Part of a small language model's weights: RMSNorm before each block, 154M tokens.
Each number is 500 + 40 x the weight over the matrix's rms, rounded and kept within 0 to 999. Layers, rows and columns count from 0. Numbers have three digits each.

# layer 5 MLP up, 512x128, rms 0.198, rows 109-217, columns 0-127
518399458550495523561538484455510525463515490452460492473519511436462444475533503490433450444546447518554493527528510445476460490468588518513486520507529496489489439517521556566471513497526463483528464511528511496480541463467468525541468453457496472476518540503464475457446488547528520535408499462463476500509536524447426473536482554497517372524487492470526472465519445473468514469525
518581528468512457424498509524533530504523530497501511521474520537574586524463533507581497451483454490530520497492558481493502499487481455551557405569499500475551479517441548506501474481423437466459514495495483613552494505489478573537509555455461582446511451545547561509485459555520523532466470462512472474492503534511507437458561527454525481536510503448554463476530494477502503507491
505515551505513514522506430505479444480405468468564457414482486530457518564520532521465508546503430572513540447547500546588490514501470573512446509510546485477481583456518584567505426451543513512522387600505482466448441477515538476477499487532472550441490518535540558530557440517553537533548553448494385511512516530525492555556507547505438542544538474457504442490531489457490534508474
522538511584579559518540457539529538484497547480461485430505489464467518516460500446446459499468420500504443490463458462474529534535492544494457524444449546551515502466480480505510457486589540418523498491539506527475575581530491454463519481499535467538478539478496516507464556527491467525539522513508567537527443440495457537563507482462482434560470470457512520514573469496500528475527
529485452537488553575495471541515477477502475531541535536534518574516573486515575505506452426469527508477549406505416442575488529497508569471509512574484480506542427500486523552440513433513499529491542450569457422498448475539478455498549509502512455555489414523550438426428449450501482481463565474465484540424498603504498497454509528475476514587493520475470501547504440483459415539463
482426528537548505477522526442516576525505578464525499522474525454499483539527489521538482461520507492525540532495498481551542525528413498496442485519515518490445454427458511483446515530472546517543451529489581553491484471511527497560502571508493503465499472490581486526488492491538549518508485499580526486537491482548501569541438477537459456497452545492488527478528544513560523478525
580482502558511499452487557466505453483483485532455504534549489483448472494517460414509488522420471508470545517524464513482488500506428479513543497478409493478507490373496472484529462476468575470456434453484474570478479507532572471476488416472448512548522493416507434420522520540492607493596466488508461460475504474451495440547494435511437481476424530509480511528534487518526496498507
578414476482553493561499524533468542477492500506528474594521550491498529566409536470507428451549542568457520496497459494501444448563463509514520487463546503507474519474483556430502478491493467530507514540522484482526512585524499528453482479441467516532477456539480547532580452500536504525536468516395492515527498541515531518525477452509461468495525481430508462509513556511466518473549
476531587547549452520496532557582465532528485457527516518500478494562564535483477561502527439518500543485575509526477527591467520510495583512492488437494495512520478466427478476458535501502556505528565494509555465465564501485539446528519542507502583550470458521537488554503498460507481545462482498495519546491529485504477495381539454525454526490489443402545505476531562493520500454529
481527554470485473474478504501502473481526547501458492501502507518429491519500501482429498483545478453507464548538397496489484453541412453463555539485518461552536457588443536499447522552474515477562542490475497468521521509472574559522534481506519501557443529520495467489462465486453464499505425532424567509490507485509525471505484484551554566401448487507424463443476429511540508586480
457529541520495538463499471513497485508481465564452532510511482529484446488503452441493561510499446539486589467500530485510539539480485492516474471564499523538483556525472460527455485553466473473487494497556596476474570512479536447451452481530468561453515543489518577513453526496520446516538550509493547473501467443557484493534493484484540566518487471519425464445512485510529445525611
553508518537501574370513538553506472513429531440496501551437421536493501534469590564512529499507548485527453422582502488566501452506527494478483348456527459451456505477499497522510462528498471500515640474501491478537518518465570574516508369488451481561498499521505519513517437517563501459475514527603478428507481527502544500566521508479436492537528514523491514588509527464494497518570
569511539516519466529561496536499473531439440509534482504542520494421473475490516478471434497522476558470492471509509516486521524468455549523492527427488575550545548593490578444503518531570548476505464508525501525483477549471435550516443508476509527458491504462519474538524516520512562567483487482462401569420496552464547531515496497559478546453545508478539414504500498499545453485504
469532431537490479519524456449507538567474438561497542574526484494521477517441438438513491515515527562586509497477443464525494476510554537504471522436556468501473502581459444517526538502460489527553471533443559504499512539520481456498495486428490450546428521454540555544566468458494461496487475538574452491580499453447434530455550500515383496498515459537546475488527521456503508499459
468507485477587507425511557465510496486472514437552490480461515444494509517456422486519473551530519394486467464518510459514529476499550449487517483518467470482482463438551525432426486482454553479447575474475494543488554473492476568457557525479415541554545521431453468542525495539595498499540498501506437479499479518524480500539517473487490528390486524463529511488469469473463504577563
458524565495479471447519507482511470538547445475504479552466484467515539458534433484536512511496498490478456518442474576536576494505451511487561472504475503510472422465476552513538512541531575456483492517563524471495464456548452498532491516482493464510508558527491454524466485532482466534450559463525488504496534438531494508491463506468530475467557527643474522530518461510501493461468
520484492530486510515480483463502487479498521461512469511509549479594562483496575514450478526573520486404431488582564518465499477518531494527480479487520542527463432415603451535533504499555434459479462533529509465559473528477434546511505523529534504511534530459486517512437421466583466512451477492514537553459520471504522493490422552464470561452528485479516459496515476531472508456516
558511516532533531515506510514466515479527391481500499468551493456504474515471460439551503490563520500447495489498508536543453498536509533424515513543514556536555548500480573525426538545491567546511503514491536582516482493523462545493535481397510473499507539487494507501554572436443472512525399473496445437527525534486508485542568503496498546457521469506513577483457457472465486485469
492532511478464434521417518463525466477440420561459460473533506547534558501501469540561444514380508470490522505547482490569513498441486562524555592488524480470586466577459441497492512455439543545514459468520532492489549518513508551573504500551467499571494521492539557463497498399453493513505515503506434508491494486495532518455556537485445486503475474482587530504446456597544476434480
572493538531506480451475575494476473505462485491530493533506549474483481539497475580494580537535532441467542499464493543494489559511498488507472463479539526462535517511532537554572528494474523445438436554479517463530577469496526477455497506448499479516431542487534444508477557435554453528450521544502543437458509492535486404409465529559558533489540505501506506414396534494479526464441
455516486510492518495364516451519502515522544500544516427449461510521459465428548516528455474498546470500414467507521487528482505482515445445520451529508549466534596483557540507462455459507533525429601487501385545484508546516400501487490523498553533443503519561462498468529510515487469423457549539568455488496586458486505494461467516568452555482551454511458485466522477492528461519359
474482459553518453518485500514550441465531429564464485471487457573545405519507486615448541493521511553534479446519521527459473533481493505473465543529510521555583563500509509467440437469567489549493500483525465427502508462478464518565421494497520542480509453518417431499464458500468457482520457463542533476485449476499468595528508497520391542487460446476504555481503478442460499432498
521546570456505464524505527471506456551457520546486468506553505490511531506550478427558542443414480441460549517452452537493408525492551426494425489521521507585494497529497449423460577568524541462488552515521505467492531505481461527529534460592517579497514513504444420513454528443489505470487425531495489459455564474490462469505546549492507481457549455454580462519469556434495482496470
469528522517485514548535446520478493470482476502547505571530531493501477537539517496481463590506536499546609492497451483489514508549553440459515508505468530473518377497599457408507480504467497515500428490518477473482569498479476416502525533496452532529478481509508497481412569576414419458483503515494468456450508510462536589535451499483469509564509580490555509477491508498533499503553
478401473511487480490571537492490519568546444512473490527537483490540537508529584496507490481553448496479506450506587475562518556544520515486543556612565513473488450528469570518545476466549471522484515535484512399506485478524525518518504559556488516472446499471467493514448486490508449449528506536471442526511571578506539483467446429456494432515461502462487489507507580421544495551504
581496536488548490472522492487479559486479503474520473475490522509460559522482537518487527540439498506543561515580463475426492498526525478475484471505499530543524543522495528520556521533555568477576514468481552543488516447557562417491451432488473460485505523430560473529564511516561528454524552561511552476495473500528415475572394470468523525495500468431526463484482546527484531517500
519551540528512513540557507559455505518538544509553538553565514472526471534529490541487483520517460444456465510489516488462493497548531472428522438542506480525554513532513404512554432434413498583491452508527516469479530506479487541538529519522443576520491484553513551548485465534485537464542501506543492449462471510563575450469524451438521439477515502498497525441430463529473512437500
521608485511513524465498486442449455467466516558441590509457502490518450514501486489503450485550530476501517526504523531425506524552486569467462485424520446549487506509418517479482530533505464454575516460499491419500498540543582525499527481495486525500524475472504515508485551446564571426449569474542557539515455560542544505445488518512441455529535439519562564548547481506449589540492
515478486483478498501476503537393425483478517490531450528517608567530547530438502522501533483614447455598520470541526478474484499546485484488478530465520472438476537505576531472520528497507501486438508548438525524488491528461555448483519464556496515473470422481502518486532450479462466490553582557460554508518493439488529470510480503534466598539453499550485529445496458473511367473574
502455555514442491505470516461548534521488497489462471467520501574488538486516546494491490496537556412492475525511495515477516580552527542479519480528485518538531550463424458505517491538510493545507492565476578511574606510533461468538493529489449568444458503535517480497554529483490502531404485518557446557469486523464471525499462577508514517496546484400477548551466445529529556462501
481498482510503460552460493595497517522521428546476514502541505501479495549502506495483545453551494547417503592548594577532582561568535492559468533455508520486511503483458535469476497528496467503519460472569549516543538483489524471469446531603512505435501555413465527488431531450524459479574444422465530505512509461408508506487513536496521466548472503506479570488488446467563560489467
555492480523481541456491530531454476492451515508503594453447517494511442554533441508480524519487536496507563546541556427497528486495503522465524500394530547523477576496467412471488523450559461511526512491487597528525509441499484450512497490494532462599481518490493616503516534506505480564477481482516499499452571534524484479480460546527478539514559534496516469433534512397468446472508
512532524523491491493516487513515482497426547535512509531501443522433436462469401420448537422475500489504478493453578498537511555417507501431557461559518498530402486539488505491516490458517431527507452528479503502519503482538491490496509498495452476404442482511554485534553547461469505544523471461488441456520394445493488550483520413547442504519492480480468439531472543503462451465513
482438451507486560445510494520546538433437448441492477454489523485512506524447449458551468518562517552492452567501477487536514458478442505492480484539478553475518500449474512503410537452513534559493515497513553460489546574546506511475537506445516541535556502470454586612453549589441477481504489538505497574514430472489555519562475520437428489498471431494510480472494491559543488456541
517514494470416488495484466468500458506466498480519509447510492448532506472570507533483506464479485588516459499454431500465514508479541388526480444515501493490564482477496447550514585497509545507495481464363453530533468512557479502498483488469465558496552526501467489531557475509520532429553479540483492442521442486424507530465444517514492559392470496502529544508506502568546505508496
439502487455441487431517516540512511580465398533492454519481482484507440530548472411517480482501526512566504516553493481556516542542438476518512488490462522441535445452470424482505509423548469503519503591487520566485507440575531496470486485497489428493517476524419521477492436535491528508516437469484511486503492551415495533547462457500505503421497539534468479534495572391491485457544
505485496535527491458472458472513541525558494525501505451568500499496442501526563425536513532504507501492476452555504527430555511499552497540492512556517571585559476497555552528515458458560451502489540493492528557558478426496527582529477560491495551497533460513520532530438512444590535490533517565509465482485463547490445450547552499446477571487509508461502543497533455525419575454485
550539471467524530514469408480453505533473449483473501574459524494547497528472542504554475512516482599576473506486471489509486522534478454536496474514499540526446534506513514608516492520497569543512471549478581498514457522506494442513477528557550534486458485526451496417554520486540461564505533622541455488471499533544460458437506531540516559475446478551541506506596470478514475442521
517500547476405490529439514424474452574539358466498512506456479490524494559477527539473527473481465512497512501469490531530467382526474549533521519505549508460515514545518423435366465504497477487518496510534440511475464555463524519533455469448490570536488497470517510556517551539484491461533483483547509462489501465507484510562500536468421483529520449506554543506504534486440533478483
498564505470558433546503412523486476491515501524564440511585465438473525456489492547563506517523487518508547567465556423519542433482490525535433536463540576493489501500511458529473485483506465422512556506513505491488502412506454493483524551483485541501527508476466577505546450505480495494516486515458503492494490488500528493498465450476523492516529522459515487611560504444489485492453
549419523468513552567561470527497484519492543488560530481511506473532496439436467527529462441494542525463457499507535523559526528432532515556543477375505559465492564502505528482490529474513551507453501561542531482570555518524524516550454516463536559482510532559503437438470457477493477485580458517484566534461536541542515432409505491548410480503498508487472501478494532482492505448475
542567590482517526554440448450405486488483494551514514562486516506441513560462489496459448525504511551583440467461521509518457461581469463530504451509441472533472550554515601379441506504513536541513512522458520538537534501533455414569538435548519562445485488570540492552539519451463511484528490562563459513510475586499473581473438541493496492544454522468533561519502466490474554562545
504554513472450561495481465538430518500497552533503486489528500500452506486435494524518512467556469474491485401572560478523499529525447493471453526521502509539509545583543530487459561492509468416582469439482515539445489470474502507481537471478453544470492491515453467563496473450554487494561470559459485468501515499437529493490506495520511550559517534542526519486528476468574544424473
522531499494536478499492471525430469514477490514526517510544543506520567441505504503572570509485486534456493481464532469516507522538541493449540423498470506539550492485500540458559587509506569465540531473483514544514468520521425501469503446536488550499448472445511482496509534508492481593495493436477519535529549466499486560433502494476524504466495554420562512494549586519462459478501
510553520563506474450510413536471477511538505516458483506544535564522540497548553465518482473538524491482541398463479510517442542509543484483461466553499520510476422501478456524485608413518499508461586430518489479525481521467467566512518578464451554520495485518544461518552502475502535523438515440491472421447530491499485467516473509523488484516548547573454433487512494551502512550477
494533476530467467495533547481470484516486486476499543514508486462492493464461528462457499494495521494530450612463519568522535476464467493407468484545478458544446570531567538564486503498512452443514502477439517510532413507555460571566459619475559636456517604488482456481453450510515519397466527545481450484504508497493478534494561496533554451504510523481470506568591529522506496537494
522507509588501541470496474519526473531523511498488566461410534463537470540499479550573526535526519518498562446485549522496566459482519489538459414515517562496535532559556498506422485548559492549522521520480515536502491492493505473551483472425542549499499445491532462536507408520573525507460514475525532452492527504517538510551501505520430515575462541514482489584520533540522483416471
461462445495531480479476503523548457433497497578587430566550494503408481438420516524514521556498492459536491477478511521522449541543550505578539431500428533524499498593464466496492468524479527475466551484495410440493583547518498511476490521481562429471547512507571480504527539553530531491537547507480401485511477436486481521489476491378478536503514518542553483448434441469522457514549
548432498558458543454498467483474513494483489461546522464472520499502538489511487533521516511520435498501588539513493528428498476533495463525463436436485514496500528568560544580525541534558503483513470501441447511512544514508453537512485555564499515475537480538470452566534501529513503507471533488524448458476545534499502419495503514535513548503453493433451478591459579543501470521437
541497445459562524475536445518472533517528461557511457530474495475495442519509575454498535537453502421524466542508508467460543436442502470456595453457525544551534464475565521462436481526479472495474428529497498480484548496466511493495431522515499532430487455539535514510460502516471484516553486465527461536534441506453541540537428527462517484500452497557474502442471503513418590459477
475485490377512469549476489445488447479453512483461512512492567460568524484471519465530449504522517512555502517535434504432497450450510499516485539480505506492531500555543518487452618503471465458525472453502553509530476534465408413551514490488541447424442573524463486415454511468483473521484478456537528563526506518491518504549462440506473481430528468443470516538562519577488502507498
524511422456486529494520519510486478488522553558484476513466551503508555498516499618524527475408477453475499487476545437492508454479488487465498484493544429579454496492479552481559525498438454478540546552466478554492548422468575534463489559408454519517557480495473529453504541505536527465521492492478516461399442480470480547488492545491526509463513480477497506507434599451524552484496
539606539562557533462548511531473515493518549481513530535418496426495476572547425523505497463484548454481456498496491496513457482545449506483512435506510486471415455465530490512440512499519458499591549477455423498542524469532493510521554492451534486532468500516551491548438564538504516504495445504496456522518537470513492492480450509459491496545498550576520503506459512424395549465523
639473469480502570478533545559590508460484528470514501549488526491551525498467504517559494442518508488498539496490529525536493533464533516462554487418417493526476536451496462438482500465536612555502557483513465487446429538463386518524547461502457485498516446553469551514469492578513489450477497541496440473438547518579472539485544486520552581551504539484494476585507491509532445404516
506568490506456497517511547568523557394468559551455473507495445462520472478445487427525543558466514503539561506420513469459513558477468506443463557501521473473486481482472532477512488482466475473532498507520469540496505465521476465465527454542483488442556409572476517557493481493450484523517526509468493563479461611552588487502501447453532536561522554457528543526524484519474495428478
533386514406523447547491489438455501513508502532482478486573485421556540595480506497482508582537561492483530502513460570509468557526498487534558554504538572477486455480564456515396526480506548395440536493493504426493466510506542484516487484463530500456549452648510569543577514510518521480536501482539552505490482547513464544462510546546514450575488529522424469509464511516429480532483
492560479590500525540476488522477465476492532536527472494469504470456528489482411440434495527510452475520530516476535531531481489445516531511507498479471510504466544531500491557561507526530465499562422488530454381405565529545502483458488456547459528446511452462475453484450455505616492513522432463499564525489529508486477458546497491517456498446601498439459512491533491510527517471492
456555525543439530519517549461529519587466504451465517517486524494554614466523499517522524539579500581483535458508479533427513470502609548555572555525539459528510465514453515502467433552454508483446549524471524535488508514455503506495477549588505491452533561490512482502447508481496507499488472564477548574560494547542518466503532535490512521528512487406507557507548491538438556517510
469484518433498522473573464501477496608449470506550468441540441508470505490525477454495474414539490488513518570480517458492502499455540478511494540493508523509465512474521499457404480538483523470515460516486493477450485574496589490502548583488397435437489531522523505496477483430432550482540471503503463540536546523498506538540466497541496500477458511526556513412501444435471467447619
480514627534492550562522538483511499465468479497457560520543534406515502475489481551471493522457466494448549491481504475468498518555490612468498572481397496483497505483524463524490420547503511472515526502515426545522507444484490502513461485596494483507552536500556449492489477505479499541497520586493500438488511560479531517512425526528466477451519458506525569501555393498505533553533
500595448615520490494575557494512511520476518546551546468509552509512446411565537493484528407440510484512570480567546510583475490473502487581515446474531463506478540487467469492532530474432519450496546482541495431525444527425527537490516418454552527451444522490515420512487605490511507594425477481595499463524489438531535445524527497584441580506530522565545572506484431527429547561515
481463527424483489570492442464484517566499569509491512552492449420496541485509488475524543522484423437496525553503521486534521515490446506500406490499476480447531538507540510453488516559575478524495453528454445552474424519475502481535547476519449503493455472441514507540557502455502561527573527441511512490454541507498528588430409477504436478448563517460481451449533486578522460464417
501444533457476575439489511490485528506429501447508496487510520450472494507552516483533514546386494474511475476508444474482528494454415501491540530493508579518572479462510554492508519450429438493490417519543509497586474506469514505441506547485549490495405479539529581572559517534518498473507575494585533460454515490569500492542495496518516490462535483538451501557531551446473454517534
534555478477483502453532458503492466453534490570484469498499440495494484513559457518461465512553586552447476496520472449486466481554517551544516539558594554521465544492455509492591469496480512493463484513419492480517464506484478479538507465531525474499551490522497505472505575430472502555509447511498509518468465535497513423443470523601464499447519473473457442559514458586497484523522
540436486483521432493529435560476492482472528478535493537504484540485484488503459517477518601528489511551558598526565565473524367488527468499437497585524462438513549535528514491510481534497471457592568587486486491592545505510493395570403483450539456616443496502533442466531501392463498512573452417537545534474485563477554508563499514424416409501509500502488449526529495538465569484531
566501466496448457562500502405595512512383464492509524475395494542507504499528474393512515527507519457589475479524509530464551455507455599479420440521533471530507483522498511507458553556475501516551552561428481519518475508515446537544551500448510567476499529465483487540523549536498501481535461426481529477516580493503537517542424447476541466559496483517553544522525566495456515475446
504492519487489504555475538503489544515446508476516516492549527501451498450489522534600569508511540508535418431431486440559503462486559472494546548415547478432426512517487455465470493502490586454578579465535480467540507561514470425426490530548444518460569493554499568473512485514478521490525508483530551472463515493522509477517461494417502515520548508571487499513483556472521467466537
492570396476439449417494475471543472533460543505484515546562500451533518464556406494543456496506427435515539508436520507436507517513423528551468518539473531504578499515505451489512467487517498480464547461471487575568429436547510547487534475485495515583545455530555409410427476467453470540506479628507454514485451485535386465535502549521505503446466500481498473580560508548499499481437
482455450598495454451480522511540493540506528416406505492567501485457491495524471504486511573515568541462509456490556494507509508533498533495480541497586530514506507457528496603454454472476439511496453504494571530514571404497500484494502470537553418542546576560430458487543510535483490502481524457484527487450477482502490487514436458489389573524541407457550431454509557499487484518485
479442491488529493536483394558464529505534491483522545427573483558517488495505484534430485516498452444496562523488457487455485505504459552520469561537479449493516501507532505479593484590499518595466451525508458508515460454458509478454453490545496463491552514475599516520503514463521474531478481499468486487497509543551472484468514532471505548436460474468552444504442492458437477447524
473520496470521446534557474531515472469454467456571444471454521475529557569488440521518593496536418543451465562485526470551508530510520569421463509478441525518439518440452450520487471515513566486503523515448535512512487526505469483486543492521565526419500502478544452477573604486512525476433447559487542515525486495482568532532471540463463465430501455414544514459529479537541499559584
421610468498519529528551445514570543555473579548523461546552442497542475494511493502443453543570472485545465506517451549558578422516493513497526476520550446514458521477490596571505477484504475534618502519553565518506521500455490510498541510515565446484460543537493525574547433575552454463511487506436481506522547518511513555552569503463477509536452490443511551533535449599471465516484
560561536584527477522532498505433535505503479499428521556506455502483504512482486507501457465591512515482545550556485468538532559530537421542480506517556544527542469547491515444477470511493465470537554565467565473501496527556504433491530428554510511511460488495477392503482504541510484485487594492573501531529443537486491537502513513510522456524503528480460439528487487525543535482577
490549541483415565557498493479457449506457446544460510534511531464522458535470456514537522550546481496540456441454465536516488475426489508537469445505450532509454522486437503492484499455534544539535461533527562528528549459519552513540477488569443523481492526421453529507585525518435497452487519470510535513467573507519528547530534533516529469566515459534500526529463520452468553513526
566488512524441449439646466553487477529542532500472582442396575472524455530580473514538511513495564521565506518532515478533481528483588485462458506514526470510456465492493452462462497545393501481543508503557574519595532519465456506502504540397521448478480554481498482490493462490458437462497456487542503508514490465506506522500484565509449457401479515490493520472496516499502483545540
490536445483561546460597547496524501477508492498495470491544420542567570556538508523546500463495519448617542507518499418519531538510514477513528477512519527518451504514467494496500508539448536509443500527495546542493495531518543531539556508568520559516511473517497461432453456459539509552488530494488518486532480471468474462578494506502401524469509488483527553473488467477448552492482
452572417500490573513521449511527505474530425531525557556494453465601524509503471522526507467488498526468466604442499486454525589511597507471518451532490516524461511593509493480452573591547535583443479526499443491462485501449487510444501485513487451489527425497469471468527548414503491526461490511515507468447463533473452429541472502459532441504497524485508553497453495534529502512502
465555514520503452494534546483429527493525528497468450532457490600436499485566461479470430525501468369500514509422503505533453524528519413485502435546530465438491544449470581460553493481494463458510530547555477573529473476454530535420485484471516546507483497507550515461492476474519467523541498465495549480511448477464449475516504483541509540512476456477534535500474543519560533449571
534492501526534434493530458432506497500477466474498460532482475490540517542547427469527533490475536451506508522408567433508525475487469442470518460488561538478556504594453500503474515469523485475419456485498500472445514519479562481430450534464416501527488551486558446391412515463509523532502544495501510507530467547544502494586484476439539531473434427460523462482528576572504470526483
507495530504531483498465533509587515529498513549524528524480418499470502488469534495487508534568501494498449555540616505417502485473445527546514458514499521491484446560405510506493547549587498545462573417456426467455436482501520479457480525483579502555522473512505480518493554399486499537526488461479443428434485533452571556549470555575453536541468494460502485481537457506513483439519
520494472515504493469455435516491487511401490472479533389445452546465530504475494521511451509533462474471527459493446531534616485543481482466444549505478577461505493485512526485586547528480483440572570541534499502559542508511451479481573521519505542510447539459521459521448470488522489541512547475488435471487459532541495448499502535476499515550522492432533500520460550562498432423470
566489495456575497497485492553528529469556452473451420544517503569460505526548496541478466488583406485506563546534496497511507546512454515466508452494506459550538516449512501523448466456481445559468500502516500471489515496449485598430468533373510508499455429439505549497485478450412551556494455431502464503510478465572503488472545523524487476512522482488394492493500571568417519446586
506522550530469490574426518477520492525518499448480522498524557483469581499529418472526517460520504412458500600472470493566417558497534476532519485475566492525542500527489496504460554489484419568456468430492492534454527515505532478479487521533477523515484523493517529482522461525503468448468490509463509520513541521518475423486495534441463513465516532463541490508538490544556458482483
459523501580460512474489517476486374461479508494488522501498470468548500487440568568462482542490451495472515492553489494478545501501437556469495528429455500467486481465558453524510494475520530510450531558535470475507450471521447456563539510531478497465470461453504464468380500567520505539485470566474533432475501462486488555541550524509495444439520509472428507490557500415463499507467
506474494525475457557509571449514433583518542465549548494400573524549450484474523511574437511446481515514439455573421536529423454508518503460532516510469454500480491508486515480535503534528539506493517466428561436495595490509485500502479508481493486499508529494393452458526523489504507494476466484650536453513457498504494538493537476463520530454554498462447571541543504456558492532473
458439536497513473498488445479407449476448514523457501516425425531521542510531539463497519435488445501481428484487529541538592509493540562494551509525488540503490468504518495537490481478507494558523503527517510397488522459434445485459508527427490362457470431474545452493602533474479465523426618567580509489489523515478543505493508516445477547468452466513457472508481500497499465526428
469554490541481491502514472530530457494510468518472448500530525446511558478513483468471475552484518578495502486551581530499503517455574514521477457452439529502506507495535570441472522522548487462503426509460502536485467550470427620554481454466419594455492485463470571466482452404518495568472571488503489549505497559439537504488486472441442451486517542479580460483552468464479488530464
464530526538480484507484468466442423468468530539472462498575494426540552495545481449476539418497531511547495495481451503516499525464502511452560536471546497527537483485483535430456504532492441445435533516407481509462551501443484550502468573476565539509471502544487530510523499460530419550490504531493539513461490480516460508508513543503553590475515523409525505560461505573501469510553
543525475480587499503558529476464536488447549446538555452482484540476512433581487531597503461456420552567547517521491492544505498538506506491513493525472489490552523528520389493482470545425539576428500514481484476508546413507514490496442538497498485514514476535421472551556443505540535451477491506460562453404479502522436470493467460523516472438496533514561548485498411520433463476551
506483480530482448509469534462552497546460464431529479481488519436537489537450478496532498530543473526485438436501546458508448552494547541446508507624415518423519573552481531473525523542500527499476497511513486456457411543505450472562457487541474490564478475550513494515578463479496502527482460504513530483498481443418494440441472503536515532507559470477460545475482491514555503540492
495451519509533566515444463475444513495524483444430506527410528519579512547548514514517502523470543495542540521505448402588555514533574423612529596468550540451484483532490464489486501543484513490509493558475468426467525519468504558423455550544525478552549451512537504485466525497432467532403542491536504495527459491503478534459568487480456457481497493502477532520555467543526533486511
509537489488475530511416474492562480532467492473518541521503538515498527483493529506549448418541511481528528478508498486461528519481558489494588452571616488547520511573519524475543484520460516516556525471508493550459599436515512520538486476584474566504482460425502554576540479500501547471524545494521529501505496527522509484534544516431443520450441510541517472479500490559522548437487
532504432520496518568517425477492516500458490525516432454499445487470473599534491498565577488481437518516488539504530526535468586554405402424505493522540534473507525473457457464473518489525473493483504464481522531447469547491512456478520473492445512513583498461516513454543562454543484479569517572454608519461440515543549478528503484497540487515466500424490511482506504545485513468447
469512555474436514524521456491498521551488366417498490439508460562552500560542492472492464552488469470508502512523478596478516398512525516510498461526464507535493477532534468434462505515453527473472529533502493466503483472548509521587477468487535497465492491481534443545494477560497498462541537506529443452560454576580433435486532550445471515501539557448524524511419414565525512583487
471571505473523514472529512479523596513446504459519458521504493547504453531477555444511492541499410518524469477467511492448504411528497568473504503568494527499478465420473493469572500414441504550518552464552463491497470540522579532516508412562517490526479484495514479565473428583497505450501566543487459527510525527544472488433495472448458554521412515521533562466524501543494534526519
473556566489511491474520531461475549517507441550486498455467429492494517489511470526501460481411512446535500510488466458642545495435471464544534509494477565495449518527484462552560470480510484535507434413464524513418532532511527472402542537507506385482553538554516492476507532551528560496484500445452550519484506490546466464490426507496495502432505470486466481528477485536499503431451
518528550540540491462441482517500587414469502459440467531540526511514544574512478559560473412536536459417485434439557469504557553506477543488520500501528519517545529554488505435435525560491521601494486531515492528556478439477481508451468505471450488471478485461475562448579523577519454478596473491508526486511456516440480495509486486531442448495507512523477447618488537568486390466449
496574435468455530563541517512493431509572443514481533519510525395437566491458528512568552522465434478469470580483531511526551457476439535592540517515478563511517492480466494446507525463494581532487522528574560575534525436556503556503531476549550507453460486503548507529514520494503530454579552539494457501524482479445514525467506582515446561511534518505451415583576506513482497484448
517504517557478521559487583543466524478456469589521480594495476584551470541521510487502500465407497517521505495568421524541470471516484518458489455474481491495497562490477496549492500440585476532536544541519477567468504565530548472596511477482446492557498542496449469446542476474543531468463469463500543483503522561468507550542542428539466480507484546547580536534463441465484516494486
479430460559600540522556527501517506484497560538484425588490463561495509486521457518431550499587502531435469542513478558598533495540548484438448443449530508514524476466523482470461517513517456533559481495509546521589482486482531494534509452506494483524529424478534548460428566468608458458544476481489576498517524508499536501504507457600449511509481505465444504528497523574552535474404
418500486561556488397500466438561522435512452491471520545503498499517526471504534475545491520490499491481500480462569461534415540515531500444460497471493481454499483529530427532559551486499457470536538548473493477453574468507498463544464541481535505446502529510532529443463539487535490455502462468511521446506433439454528533532489508498464445492534451575524484526472482477447483449475
482491521522452491515414487467475534479451556493504392459527532481519514545485544499628518427521548491508462521519486470494510565460498446501503491516530465488503464458515551492505476514484544516551479479580451448511442465538495480464516457600489534539554475496446506458417524561526563500509438481473539522511467453498506451466526551496509482598482463476528514472507523562571518464504
447548545490549510482546547483508500469581509511551504474471431480548541527534547506488508460560491467467441493462472551512591441464468526513505476573562504516484514543443504519485452446564503453504434504423460507513552501492492459521438452545500496432454556498545478530491527571492496556501569528447569469504563482485468480581548489540500428519465459381558437462506585484471506482484
564526439454516515525565515510460504456506494484543536521515458485478528558500503514599435506488536420470508472550564440544470539565452603442471558497438512494445530498524573512541474497464581495444485507476532429492495491546552518525430507481496528462472497490511483502546501386491465440480519470563414475528511511504508417474500468542555521512537464500552581534503448541522549522460
460499471467434475526495477444501509563541455443471494504536477420537503508470501507504514457535542565515564505504527548555510589495486545514535517451505492468453606550539487474463479550500439490485510504463434454478486563553517522465488445505481556427511513494548478472447533503425549543492471522522545503535522533514445430462550484493473506533589482530447542516571552504499478520488
526533557462477432448552477487448463546499466411584481491527565491527585499523488533501426445526542490497496497517562504502529530479525535516470540415394524497576575469519503551471516595438542524506432512444514442505600517516483540525503459569556545446503472548528530465524532590479562557437402392477492433471530445430498500478541507496526489480517470501431501508498513478524471548525
527543468424541494487504413510515487566443546461546582401507481467460475538517508509480529485456472485462553507597566548517542578540456494522523560528419554525490483450526538476483430538454574554516517557468537510461534510486487467468498527564490570460516542511531518521540398562470453445474567444443527466490529500518466419537529553479539436528510519537487444518484482555543492566555
488505497453527519511467585455530480520487606517506511575465470478504513452501527436525493509547479507536569518541630458494473561522452451522496580515599556512517541553512516488528424520575494447495490397540442568548488503525510558515558497466459464427484464499524490547467552516472422466509502453551552551463486492490551527464566502494472485448554533613563366513409488494483478548503
507546484476579460493426525516519506505547491494559543494540456560449522448480491455436591548503473539466467532449536558571485493489486538450466503497441525511534515460561472514477470449500416505512493536501525414518447535505503506555473527485503475473494501618491481543517564432513452441492495531566520478492483487437493506468453491519488411482525530409505502521550417516464499544419